{"hidden_size": 768, "norm_eps": 1e-05, "positions": "rope", "rope_theta": 10000.0, "tie_word_embeddings": true, "optimizer": "muon_variant", "schedule": "wsd", "train_tokens": 600800000, "max_steps": 4584, "dataset": "wikipedia_en"}
Each number is 128 + 24 x the weight over the matrix's rms, rounded and kept within 0 to 255. Layers, rows and columns count from 0. Numbers have three digits each.

# up: layer 2 MLP up, 3072x768, rms 0.0852, rows 2062-2241, columns 384-415
# down: layer 2 MLP down (transposed), 3072x768, rms 0.043, rows 2062-2241, columns 384-415
up2062:145098135116111073174138155102145096160134145133163118098091125116141148119120194170107108112132
down2062:178143113134109127185090127142148127164092133124135153132107141119143141101139086136175156165136
up2063:118114153145136111100091139089128117128091144089092128119181134136145169132119111117184168134135
down2063:129138126142123114138141088133138108162121133136151091164130146130129081094127159145140120170131
up2064:165151122152164114128144154125088134145149131115117133076112147108137130139100112122134111140094
down2064:140109148121124142130127093125152146132138131126153126128096102150159143115091129120168099105149
up2065:131129101116147153140110121150126137151120144154112148090129149141101126144144107150096158111127
down2065:096092162108103150137090120156073139109119118117127112113135116146145165109090123124128120093133
up2066:137105150118153100106150149123125193122185129113182135115114165173136154119089127132116163154090
down2066:124102152168146159131133158143120126115164099124121091155171162117138148136169162109129117111140
up2067:093149127113106109104168154107124136124153155086111086133112126090078113122153136104145148160090
down2067:137173101149140122140173158147141130119172074105179130150117114100130112117127155140126110134162
up2068:115099174089088127103115139117136116126089129099112175125130120143115138108123140129117131152129
down2068:126131159122140100079093123110149143088118156094148117173107117172117096080129116139104128119069
up2069:152138137128145097139126134206135136119134133096105119122079112145138145120116116137151115140113
down2069:079106127135121120126118142128130136157150099146125093107149148172169121127142126169162122131151
up2070:110148169166117138099108107133153140111104149149113115141102077116125123118145107116156098118136
down2070:132162118124132143161109120116117153169129142116113094117112130116146103146176130137159151132139
up2071:103125157117142089134113091114143176111184123123113109126144135076145102143149166112110119118116
down2071:104117150101132123116111083139144116147085088149142094122101140152116135153083087101116131134133
up2072:110104149105078157125123118120110140106121140121094105129161160154141135101098118130117164119168
down2072:155122138132136146120112187164143111103115167118127128097136133136113082119116149123105115121152
up2073:145092116134149140162142126135124131133098131131136130159100109130128120126078140136141108135170
down2073:124127130117138123162099147133105111144120121125138156115100099118153161123109115102114093097092
up2074:158110118146131126135152113100107166118128146108108116121091173164138150105112122138103133118171
down2074:164147129100137109125113160084146105120115058117119082123152115157129116187130150111127103136167
up2075:106077115163152111139097136151150150086120102124105108118169188101156158105119090103106117119158
down2075:117123081128119111114154094093113146175169152132166113176173153123130098119127131124142132168091
up2076:164140095109112166104097123160134124092127136156142151161147073145149132154146090152132133127156
down2076:145146165118121101169133116115134144137134138126102135112126117101161140110095128113153130151098
up2077:120110135122138117135128114143114144140089118129161126139172131153104123128106142119138136106150
down2077:172133109154107113146088137094100135131117141148124125138158147085097146095122127107133129136133
up2078:167187128139163142093118170100081121097118108101136121195139130160166120141077149130135135137179
down2078:132131107158128115084090139083120142136121099103161145161127130102147116115091086135140136117143
up2079:115159103101154169108154106106120163151118106192081079126155117154139172150091085089116082118134
down2079:120111075144133120104126117098108117070129167134078108155154123122161132148116100093143114117118
up2080:164130138122111139156152151114144141114145132137110210128139128135094127117134132118104160150104
down2080:146104131162124143131113137157161137152127123103165144138098133136191128129139101117144118128127
up2081:134152097118128154138075136084171127158075158151205120157095121127082132097124141169113118109150
down2081:101119132151141158113118146129114111177133162103072086116155167182174127148164142150120133167108
up2082:106141122125099144108166119172143103094146125146131121154138113111128093134138133104133103169139
down2082:144168105135147106152117136151111166124112148117137121134135113148110172133076119120126144143172
up2083:161140129074120137135111109142153103128124079106106173150149116143116142089104136097108150112110
down2083:132131107139110113150107141132086129135108135123134063130122144110139095088143132139142144147120
up2084:090094111125127138124127168112131116092109094152159108161094104132142117136106131080117136115134
down2084:133148126094128107109172134164093144130146112129107146156150112171127126141121085106170127116140
up2085:122142112156136143135152137144134110140098132091111123141143118078172131105113148109108122153155
down2085:069101155097129123144155098178127168134110151181129123126108185127125115163137144173125169089122
up2086:135155097106076133152150153151151131170161111144119086104143184155160118133129117144135154158149
down2086:114134126157134152116112126146115124095139084131145136153148114146120158092083150115134107105132
up2087:146139125124095172116187122152162179131165129109079087183161117164113114116164134112130150136143
down2087:099129152166127088170139185146187133109066094105133127148106124091131137113072121135093137148132
up2088:144131127111151117140127146141125144084117154081152143096155095120186128171123125106138088115147
down2088:127154187134134127148114132141120102149094106139097133120121137088131125153104123113089065121114
up2089:129131100172080157158119134135126135099119093111110116154141131113111125136126117095129141106120
down2089:113164149143080125119128122120105148150145090120126098089129135134126147124116117117136118127105
up2090:127165160092159124106100146145179135094145142110128127089111123127177103134132142122140162115139
down2090:138167159094131144164163134129134103134144141124110134064122109143135146109103109162130141150087
up2091:117144094167138171099125107141151099088107130146168112093145116093160107154108163172121152118109
down2091:172165094127123146134108141144102128142095079111171085096175119086123159067153134123112086135151
up2092:111136139133094156129136163167154110129117155148097104080151157136150184090113114126145139169113
down2092:156147134138135114152118156156116109149129110073168142110111150112093159097113095132109125120075
up2093:141102116079086144137136179105093103137122155119107098134183126112162120099149120179113111152130
down2093:155095128065128132155095119117141153129114154131171114162129131152121139164113142114146095137093
up2094:120125129089111102136089130119160122152110147128151132100143144170133114128103136150102129154107
down2094:150105127154144114091138139133145099134080177104186148147135124080155121171092170085074085163162
up2095:116132140137120114126127118085097136160134100148160084138134093088137153095093134119142149094141
down2095:156143130172147134118099142116143088139123140135191141130070150110121144133146127125101118154159
up2096:160118121167139133155143109138122107137104121126173134142145152115133127155111106178171182128115
down2096:145161127159136152115124135134146156153148155112077118104107123126134120119126123128103101128091
up2097:146148082079133134127120132160128126105159156136087105137137139133116147120139124135134153102151
down2097:116152148107102127106130133122166105102124159164120150172119150154136125131112112149124103118130
up2098:135150111091140127137142121139120114097120132064154126067119090118102148128132130118078124135094
down2098:153124169088082108127115114117126092117107149143128127140104094101182125100148099100110141169131
up2099:161151135137108150126101136149151118132153180098100064139089101124135112161147088128134146153127
down2099:185134111121147137104117140109116131109090135127117191168109124142115109140106098125141117118151
up2100:126105148135099134122138160151143145107108106117125128114096081128098133174145091126104115147111
down2100:106070118159139095119118138186096103145119113157103139112178067101120120105120115132137108144146
up2101:168096145139171112056138139146097150136095120133167127116123128135195134115136122167115168126102
down2101:154135140104129144129124145162118145132124102120175119124154097137127131116127138123135144127150
up2102:089106126098135114104140106113116118110151115114116121121128103126130157153149166151149150110079
down2102:099121118121125132089134177179139119109162118149140153107129109130133142121127181078140134105131
up2103:141114145180109119139139125110144126140157155101122082099133118174175128131134107067114117132124
down2103:134121118127121133139152137105136097163112033149118155097131150179140144145131117144155154107082
up2104:156090135091099149118104120120094106106120153088154138130123101143177055137108126103094117087159
down2104:102107152103136145109114112117132118105161129119177111092098158100125125140123153193137141109111
up2105:140135167157127127151092163136142160119116134085079161121134134136147142119140109112127129127094
down2105:129111115096103121132127112119159119144118123057104105159146152099114153137155131142140111071094
up2106:158121102153123133106098130101143124149147094129122122159133126095174146117139146105128084116154
down2106:132112116121096103093111128170132142120147114122151094068136145149161140146130154103148148097135
up2107:154137152136154147182156135147107121107122132155162156125152143081126096114129130145129131133133
down2107:108144122123117161121103110105127095168105131119082146133149114140132167155094161155106146122116
up2108:109149112102130112120143098151097212160124129169140133136117123126133139105120168161113135184167
down2108:142105126088131127139122123152166166114144116154150140153135114153154116112129142122087129152153
up2109:072154179085178152132132119116082130137123153113099095096116127154134114140091161115123127148145
down2109:160124151094109087136149111132147164143124159178138120102115131118075142111140161119176135091102
up2110:172146122147120113126128141137144149118115126132129099133141102124135125126175095126169154135103
down2110:114175104099128161136112133088112153105094112158146116099145132144108119100152133102120122125132
up2111:096115151108159125160118138147122142110093156119103117122114090136147111114157129112123084100122
down2111:129125123123107124144164101116113131133154143127148143186095122138153137127105155151126115111136
up2112:147144109120137132112131153122170165093109154106139127123128136116110119115109103121146109165115
down2112:109124118138141112138134159144116167058139148169143145163094138180144110125136110130124153130116
up2113:122117174128102128155148129161099107110102094135125106132114161136119085123071102074144158108180
down2113:119158121125126121148096087160110163153132141134107122137123119110136100102135139173122137129130
up2114:115133089089112148155091153155122143132129153156151147141114195166124146147133148137143105114140
down2114:108144112077143125148123094143100120139153074133166150139122112135107105117172138103104143179163
up2115:173150117119112131099177133164142130144143160141140138135130169169134120140126149180137147144139
down2115:159151109124139117103143111152153167134128101132171127139141112167168125113130100130118113075144
up2116:135153110139128129103142158110113112159096162089089183165096096119111131074151156135085111133109
down2116:109120174112096152155134148190134139145149159103120093147125121081109149141125117107121119148123
up2117:131134124121138142105131130079125114144176155105097133135131093115126119102131119119127102119125
down2117:145115178117186149150109115120104117099117141149145141139114143145142129136123102155122088078118
up2118:093139174137144134138115166116106130139131080109126137089121125137125126145130124128123129122083
down2118:131151116146141147143155117166128121095160086156126134139139115107090148087084079141110121139133
up2119:154111150130159165119156134124075116158161099108140138138129098132116146140094144097135161084163
down2119:145091138150123080115133113124142121148142118166149154105154168146129142150135118110141096084133
up2120:139142128113105120157116071125181123142136108169120068160136150082162118160089150164094184140130
down2120:061124128155103106111133130108147119133112127098112151145093121133215164135156113101158134123134
up2121:133132137129148182109158145181132151114148133135151121121139145122118151107150086124137118119170
down2121:153101140125174127116127179147120138121094125125100103111105100182131115125128131137151133113112
up2122:133161104130133160066161142141106128116148138140119140119132125116079121099098099116167171160187
down2122:080109133092148064121097166153165128147086129099175109150124125148116114119083092126071137142100
up2123:050126112072108123127104106164171116143121138136096141139113078128167125137093091104156108099123
down2123:098132156108096137119143129090121110135128131139117164079176132127115183143130112106130164165145
up2124:144140121103154130135124133154146172149126083120136153156147121145116132105127135100094126130148
down2124:121076110116127082110187128098137140114110134111150187144103116112121125126138138132139117134158
up2125:098164104163140122116149139118129080110120123133120147126102147121115131114087105129114162126107
down2125:169122136131122140143107102093126138083149129095161147066160166055112122140163155133123134136146
up2126:154150127122082103128135127108128091142123074095068135120115107107089149135132091124135152171139
down2126:125117102156151101168128126073136136125107169072143096148149110122163165121138135145158103131115
up2127:139159153142138183120144147106132090130116170181132154126140092104101133141117120131128155076139
down2127:152187113151128088197082167125144097120085091118116117081158152162149139099129128071161130128107
up2128:105149180097145144127153133110125086102149120113114104103128152126102149135129119114135134098092
down2128:127113142142167136111120124142125136186104084170147106140113088131107162150088128123167103145134
up2129:148127112121141125151134089089129112145077159146109068125206163091116152096133077127129131120114
down2129:114127114109152121163099104126169114130128131138133136146127110105099132121155112123133165142139
up2130:063164115131120136107122162133155114150142091119138099146124115086174163114112106153139120136139
down2130:131125108082162131125123130127134122107133157137074092097102122107107116152138124126144143128119
up2131:078101135113143120143145145117104126117146165125132134170092151155165164094098115165163135135150
down2131:152107097118141123117125168119120104166106107118113128120164138165155122161111159143138135089137
up2132:097109122092093112163138138152082158128075148073130152126113141174096161135104120139097124180115
down2132:132119140129117151126131103098102100138152091129177121148118144125119116116081117118054128160091
up2133:169113114152131143121144112121120126134088148161127126111118120070166130130135115137176126160075
down2133:133065141133112146131131153112151118160116146140113169156130144171128156132151154146136152103140
up2134:135154124117159114148091119149148172140100116123078113135155140118072133152139118121146128123111
down2134:115097121135097130161114144140120115142101124171137117113135142163094137112129133103153102118133
up2135:147110165122151100113139096134128105102130170125096106116144095125121138122126149140094137117129
down2135:109144099104095091139146130087155133129115069116089172120139143093104166119086155143149142116110
up2136:127102146124124063078115178117143107123107105120107087149166073107117085119127140115138114178160
down2136:078138123151083122133099129173140134136170129107138141130078153136153117109125152130103120188132
up2137:152131128134124123143100122104113176094177105167106174127158187148056110113122139128117111116123
down2137:134080135098142133123143126124115142155133109142106170131099122122111134126174125099160133145120
up2138:127095140137126117169153133130102139122150143144115123164206134114116132114111121144178072126122
down2138:130170110127151093104147111121059108086100143122121121150168150181115162119124152114137107116132
up2139:144123094170146143102130141104070123134121140133137125149123098159141142140138162101167165124123
down2139:097151174159134134149120136128137144144119129081126135120124111143138106102179153123184130119167
up2140:102093148136161106187111145141105115149107165130140095121124136152151108139175126151102104114110
down2140:125139126072152096148075131188173091102101130085121139124165171071078113122138162109123134083155
up2141:125132102152133133084167107159102167106160089157149121135114129176111126125147155151096064108137
down2141:101128086102112069125161120156113115084141106120135151159136105144109099096154173170108121116106
up2142:130160126173155121116105129131150130177117130137139125138131153120134096153132149141140151140106
down2142:128106124153151136135154153169122098109123151138119124134135084168124126110151132157121115119140
up2143:115082106146067126118112165134126130183144119120101099092081156123130139120121111142136130150116
down2143:104106146136151123101130137122147144118110099129148140149165149129132149138130119135127102142151
up2144:155147152081104118115163126131116144110169127168157171118110161174184110131098109126151132125152
down2144:157191134107138174082163145128109121180104166091123125136159106126106129120121103090088152101084
up2145:089135147136142129145134170133172127126079194131114145120159083111174137141150125103149088099122
down2145:100124101146116135148101118078119145163081142124137140143130142112113164104115151133122140130111
up2146:135165131174123150137097156082182138152114134119166159113152127108142160129117122098099112118173
down2146:110146146138136132141149137149161161115082133111126133094101071138188107139135094111096125143151
up2147:110107159121128149143142149150145119131099137091117083112103125130096134105124143166102115132084
down2147:125141109123139146120133163085142105111090125129153115169117094080116144135147175173134108082164
up2148:099162110188095134124134098165123130126156133136120189151125118160172132116127117144112141163156
down2148:158107107145130099125166151131108106089081137096157122140097120145155160084133132168150097153186
up2149:068102172122151159164107117144158152131144112128105093141111127092133140124147125110138137184115
down2149:141120086129060135151132153166147113130111124129098091145186147134129139140143142127149146135144
up2150:114115084121138098131128115120105130113158115141115113153134105148126123148116128110105147143142
down2150:063099110118167148137142152139156157124130102126095133152125125145139152126117125092152137091132
up2151:133124111156114156108132119179135118093128173096125109108156111124117167127180153173092134168135
down2151:096121141138143133125141136174103176128131150111119116118147156099131087127157129156109170152173
up2152:175107079168111152097126121120116110133107136126179117117152136115095138115130103130120146167122
down2152:108135109049153187102125137137131125121093125130136105120154133113132101137131141150120151121147
up2153:122052116109135149151128081068165185132106112117104147148099108131114142123127094142131178136154
down2153:158102172158141117105129153081161099126171133129135135122077158158170141154187133125110104115125
up2154:138114089151134122140065133131110126147156145166133154127147130113167144099108148089139148134109
down2154:141110166182129140146148130118111162103108118111119199117162128140107121119156105142123128128205
up2155:152131113091125117205109117126137134142139132077135161126132140164162147121116185127160127109113
down2155:136124179089123095147161144084087150094104145083103112130126129141157126099078163145127048140141
up2156:137131153135145146128125116095099091191153140128181137152129130115174169187135134152112146124097
down2156:153085138095135157145159118146067141165143155112141154150118121114138106124135177127168147106129
up2157:153126115117174144134147103167128142138110146141168097125146136137092098143093104147132078088107
down2157:152089062132174178099098139129161116125117114066130136142112104126085114102153120099111103078147
up2158:117106145088130104180130110138118106124136159102138122130170131132131165090071138137148138193129
down2158:110114108156151172119140108121081080105142161130147128144134094124101185149119126121140184141095
up2159:117098138122140155144175164152168125103121116112108130107104123143169176098123131120113135156128
down2159:157152143180141149102118140146116065116132130142180108110164109125131152124143141138169140122120
up2160:172101141142157128124097103127160137132126122145109112132080155153148108152142153126100128092117
down2160:153126152136118158126141101176139130121114132153132147094113134152103095103129129133122121085153
up2161:132151141170114144101130145164084141118130116162102103134124112116157124163123100113183144111137
down2161:123124161152134151094107132173103128126165111155163114119139136106118161113167174157161114091127
up2162:106096088096127142132120066090159124062134098127169109074121101078116087180116124101100178157122
down2162:145128109140108131106132128119156083123145159132175108095183173126092117133100114143152155145139
up2163:119127116128134089168114128105168125122140152149129180133138173178100125141143146140118074141118
down2163:177154145113153129100153140121085149124143120119142120149125082139100133137106137117106116120143
up2164:095144134088131094140137121153173128099133136185145126088133121098135133056111134172161122156186
down2164:108092128126121081163118110178129113094188158107115135123149154093105118142133106142095117148168
up2165:107141120122126150157103127146115131139115085161150137117134132108128135157105106098110122120132
down2165:116106133122106136122162145117139166147125096129129125140108125135148166093107140129146141150117
up2166:142135130130096158160158107101136128122112124175098069161144146142124115158155131078098148141129
down2166:094125121114105118110149151170141143117099124117125115135159110120114090147151141103124063158112
up2167:140111138096141177134124199069172150084125158122128090153134174150123174126109096096098148118157
down2167:139110164137131115131138131178138142119124086148111183130137131164148113120134096144133142120104
up2168:146152141121152142128114128111137072131125105073137136124121095092120124138129089140138102124111
down2168:143161126159118163091153086122140167114103083134141125089079109090137127131141158102139171148114
up2169:152143076120138165121111128125127123098128128151093129125123163133141129102100145141155081120112
down2169:117113130142124096125094162146150108121173117111097099137132119138086100172171130116121129094134
up2170:143131154123161155153127115173128110146114114124138142138117164147099167093118146139135129136084
down2170:116091115148121113094101127161136132160112121159149137101111140130134113128096147121102111168116
up2171:129126127104122132112130155145100115133144095174106152099129116170089156120142113136156156146162
down2171:130115149134162166164148112129127082163109105088125122110128080113078159154130152089111161135102
up2172:085105138113103094124083141104133147100136091147115116130122158161158112119161173116133142133128
down2172:145109103155146105138120138079139078109138109173088146147109117140084103144132115108132087106132
up2173:123120152125128130140143139088125133106103135148091110089136132131122137144088145067135091126095
down2173:158121114129121153100133105120141146163163098126145127143154123129146104121096115117121116094134
up2174:102128137106085176164159151144138158113142145135124136124144167134146114113127169138142107136100
down2174:121124160140104105120109126143142092117142134160079150113111112118153132095143112087154100152117
up2175:141162123152144128148164115112140172156119126085150134150117143142123140100139168132166102119115
down2175:070116115141119151084118109122167198167126132137114135138116119158129078145113117086144113127143
up2176:176137136126118170144092142169124136078128124120132125127125144139069132113076189138125169110131
down2176:154118149139173138094167138126095108133122142129151136103123142157158186154131122113164144140126
up2177:129180130134090110134094115123131144119173137139099181136110096085132142103154118102090186150080
down2177:136123126149144175141107161095122092138150135120122129140113148124177111140114108107137150102156
up2178:111093141150154144100125124149128142154130098165139168133177087140087133111101142112158120117138
down2178:135145091119105096117177130124151153087120120159154149116124107126175116149136126111130133112132
up2179:160155152159143161118132085113121092174141075104120094111176136108151136117113141115100176151121
down2179:123131114112102144100139094131170118150170208113125141159151178123156146103130134116091126127138
up2180:109096129097118164188093136148123098116156124154124134117134083171111084134140119137120135116136
down2180:129131197146111088131169117148124095117187125111129127134130101176122115124120094145152113128113
up2181:109113055159084130119153096158155134131197122074149148125149123135089106145120142138142156121123
down2181:146150131137131091153136132170124165109153103130124151104087110147131138125182105147106117160133
up2182:134108147150156119133161132119121108151140130122108118146076147107141181109116135106083166145130
down2182:126186139149140102115127110148134145133086158143094163116129115108152195190124143104133098169129
up2183:174138106118112131150098152120099138094135156121141152161092089141101162167124137136127121083116
down2183:095078151128122141098135120116104160099134140165099107122137119100142123091158118131146092117141
up2184:161139139135154105116140099137103154122154129134106139165132125116162158087140143170125147170117
down2184:145139139090123170127112128187127096117132139126137131092123168137101120130120101150121077122174
up2185:099158158110111139156131140127099111121137141129131137122152150093153121125150092109145120147116
down2185:105125138146099091112171123108160145146078114143136168114154110125116118135133119106153098098128
up2186:115137149092111133133154150136091104135119121160110121152113140119142100125118097137076144137158
down2186:149140120086168122119137113135156155116110123108145088125150105105096133148156130131113138119137
up2187:094131159086131133121167121088116094098148123163124091108101156169092105125130141117133145092112
down2187:122137176126147108149173097128192147101171123130121142095113122125083135143177156152113100116095
up2188:168147138161096148094087138130128105115091091072134133079137124136131099104138115113174139123136
down2188:110125109074131101100152093140133126121157162129104113099121107098131149127110184106119150154130
up2189:174106142099120156120161158100160114134140144175155170104165126116127060129158159117135159156107
down2189:110113137100099146137129121089122121097129085129106140089154141163083049144123154126117110120096
up2190:125174113082157144108162127131126108063133157172115130134140164094148149157139162153122168119147
down2190:124116082123098117108091155088102147120126122134064151134166150137142158155107125144108089155173
up2191:136101126135108153157216105175117129117126096152126095120141141152115121109105151124134152124146
down2191:067132145125157147131113135153163121131099146138164128108149119152126150123154147103060128110124
up2192:097091119143142112097162176156112098145154134117129141114106124141111144097157104144080113170107
down2192:117088128115132102117121121121124127094167139108108124155124136102129136089131112113135106152098
up2193:118122134110102126102118155112146091138145128126114087127126099085122169085111119167164100104152
down2193:111113145123116118111169130139111040149117123141155146128114138133125153129144141100144166136135
up2194:159071114108114105148133123150143095139151133138172130108154126104112138124099133151074137104117
down2194:128154124128097133091101131106114159135173147132085125072176149125113202155123130119148139146125
up2195:080070104116076145166116138138142174115146128129117146169108118134125122157161131095150171129091
down2195:129140127133162092119140107163131112112114139127143120155102121114137136128124115134111107101156
up2196:092124129146093101159090088135149111120112144122092114129098164088093144120150122154126122121109
down2196:118118153137132152129093117138143129107115097121143130115164115143125149146101075137092156128137
up2197:124111095174153108181147173190130148144099146132107091151123119107098111137103166159158109135125
down2197:091129163114119121082139085131119113128102159137111145097145115111124191101120129097112132146100
up2198:144133134123115180104081140150159081133147162165125129155114107141188095132142090146131127148153
down2198:156190147130108073169119126196060127118136121167100157106086109129140175178111137137097163130129
up2199:146143117131126091108120166168140148140105160076139140123115132140119141129105127148137146140143
down2199:143187132158131153078143139153108124118165139130127132090121110082124107161133143090122128069105
up2200:137142088091116117149142172133142144156124099121148089113127138105127148127080158166149158130162
down2200:150130090115147159150152150110098108112137122129120109176136139109143122113096151094133098134130
up2201:165093110154137119118117141108067120129094091168092162128133161104130133117190144136129118137121
down2201:107082134109137116117133101155157132094183097101131103124126114113098094138116094114147172157158
up2202:122130157080090105124181092119142072060143139109142109158102113143187120154119132184098136115116
down2202:150155160098086139086136085136124115143126139134147119156109180151115142108122141146150154154121
up2203:140166130103133168126129101119107085136100157154170116093131142131123115103129098148141136116145
down2203:075113108144116130149136078107108081117118175116116118141109131172116123143133156119163134109149
up2204:102126154178126124153148119156113178143182116125161113132117163148184120100105133093147111127132
down2204:107126130122109157143103128090105119111126111186143119127138142110110141131115097140140160108131
up2205:112127159112138106144116134119135135142116089135154121088127122174147064141119123109147141124095
down2205:132170138120125172102160120148141066123142129108103116133098122119134175129153140150172133175149
up2206:178127111114162100131131099100147141165134118100140108128136164115170129105107113112158114085114
down2206:110106092157117138134158127111097130107116161162126076140144158137093096156133121106153119131109
up2207:127116131111126121136125131147120135115127119143112127115132101117118127145091128133130162121140
down2207:138118154161125133115137127119132140112164145093133181153113134126152150153169126110096114130142
up2208:084158143159115125109154100118109132148111113124148124137144123155144184110112095133130145120140
down2208:135128132136143111088144112154133152120189099137110119149101152135142099136126124142085153091135
up2209:122158117118118140141131101166144115155165161065119124113138119121160122128119139111095087077106
down2209:113135129166126087093123120121086133141114105106120104068116120173147059129143103125132113149110
up2210:072139109150082129125118120141143133101123122119091160133165168101129165146162147123169132180113
down2210:121127135123149109124145170157110081136135108142178140152124129162179140142091125114131134125137
up2211:137140147143133131156168108132157157107102143118091127109149076070132114146149137131143149135124
down2211:102115191135090123134133108159157155171154161149110123169122093157126107152134138124108150076095
up2212:111119119137109138107131147091116130113116110122144167157152122121153065105134126116135143124162
down2212:135096112141145098120103151128152132150128105137134109123124147224088121106143117114147126097175
up2213:137101139115126157126083123060181124138130104158107103107134112074144098137171113107129112165089
down2213:181116142149096090149110109099155110117133106131104123114155162106148152144150141105066111131151
up2214:126128114119112155078124092117164152105165176119154126123144126129134102104145096160166124123120
down2214:160119152141102156154126203153170131078106131118121092092128120134107142144174138128106129136112
up2215:104086056110105157146120158149121135141114134160133130090087153168120148159143110126115151140134
down2215:126140088114094149140115128045174128120101174095088105171112168143134107124133114110094117119117
up2216:125150132183118137190125126116195165130105150072108112144154159173087148120163126129100129160127
down2216:079135138131136120142114112147136149141100101140130123153146139135123133178122125140175101144144
up2217:133154121108110120110136157116130139146071142147108158085114134101148158109113149134091121129145
down2217:110151143091089117070136118112174125137112109079137171096126140102093154129140164148141138135134
up2218:125089140147121118155158173152089161119138137124159132123125121170117146137133123063088138133146
down2218:142124134143141099153126148175143119123156148145082158125110152149123120130166116167102128132159
up2219:109137114136135133124127117154144129153177101128128196143103149137117158124126114112121148125091
down2219:101149129123078129084087139153153145093096157094110092074111131148138095134102158130157117144100
up2220:152124117090134154093136145148146126106131086125109079145135144129132142122136158132118090114173
down2220:094163129144138125103095126165110144118139110149069082142079154116146099108160112097140165174058
up2221:147074142171156116141140156123123137137103128126131126098111123129102128087153154122152132124125
down2221:095129133126108102139151086159108116108114127151138113154104199126120164089144094091158091079121
up2222:140110169138103093106142145129115100090129124124130088109126122152150105149131135156134124114121
down2222:169119112112106112128076180131126114101134158153151149178129124172108152137108114154134112120093
up2223:162171148100129132151114106146164118139165142142128116117131159125088180135110169136118104121144
down2223:144119132160139071095121083109137106146134157112132138102138108096143140127118132120135145130128
up2224:129125179142148117121111102103120112113138121159144119102122144114113119135141130150114096152125
down2224:110131133103183153087108130119102093128119145114137091112087116113087089136116118102102144119158
up2225:109114129117142117157177068113122146139155126130088141134137139131127105147116154116168127177082
down2225:107128134134157140100135147122135135139121126109123105151133094147108138110116114175086131151126
up2226:085186130175077103129128154093114139126122129127072170131096125100113140162130137134099167153111
down2226:131111137068125171130111150107111155144098126107116139111123104137090115147164159136161106117096
up2227:116123172136190141098098125110155116129068102122173104131117112134089164121120132078155172153121
down2227:161129149120136147169110098148132136133098217171153152126102101112092133156050116121151117152082
up2228:127164115107151106157125145145083119149083139129152092107112118159155119125120139098167135140123
down2228:095051152135110111132113108165129133126115153099120152167160179129113134149118126121162120170131
up2229:118132126117107150100094097119112139114149091121144143123083114128096145121147103146118083156111
down2229:136104134108106111101143143132132091137151151102142092153108129143094112153082145128131148107123
up2230:116137116124097150106117133139094125144121199137113105125121101104094150158121080127094139157126
down2230:118132161136125111101119090148101144125198130132136139116105109119128163125118154096131136098113
up2231:136142121137083095085095147129132104094113132104129144160072142167109166124118128138160135123171
down2231:121119096110130101151131124115124124130159134135128133124111135120134128142170171138075125116136
up2232:111153149104177115167124127173083095111077102137128127143113134085122113109116110123127159111126
down2232:143160116163089125099125189123133146163159146121087107123122130121122141102167136098128128110160
up2233:090126129150149119129130195102141154084138124108054111137159113170192092154148135141116143095113
down2233:153172102126147150164126108119082114093167185098130107146125124147106078130142127135119116128110
up2234:111165105116180084136099146138144160164085083087102175129098114139115115127139092139147149162092
down2234:131086153135131101140105150128103169098123096114114112150116183096149134109146134121122113127055
up2235:136119130138110153115144138120201137089071173158143127155172164130094100116173138100076128148145
down2235:137140092092103130130190167148157174172113159145122097138120119155106128115086096160155100105124
up2236:105125117138111112138087149117165152116141118159122119128136096112130123126146098148118143123139
down2236:119127149140129154110150098153123128147101111135061137137098107140112109149111152160108177126093
up2237:109175158100107146103137139133138149129107133128121176112140097125122123095136093129139102138129
down2237:163082143154122159148126117107145143154144115125132140142102121135153137138071116132122161118109
up2238:109120175135080121118156132130107157114111122143111165121115176119131092116134173111156143121124
down2238:112103147129121146130090115138137116126146133127135123125168118112082084125135138144123135142153
up2239:166132094108147134147127131091120094121144185158142152129162135115155141102129172077120093118135
down2239:147109111136126111123124140067099156082126094101179129141121098141163098137144120114132132130144
up2240:141147124146149146127116121159129129133104095151149164101117109149132115145131130116155154107077
down2240:124102164145125141154144135115114165156163096178131147147147123127153174119142142125180112127111
up2241:126131145135138141104108092136109143137117177134141147126127139185101110130144130080130168091106
down2241:125147121139144119096128156149072077128113115138144130143138119159095121118117153109117120114154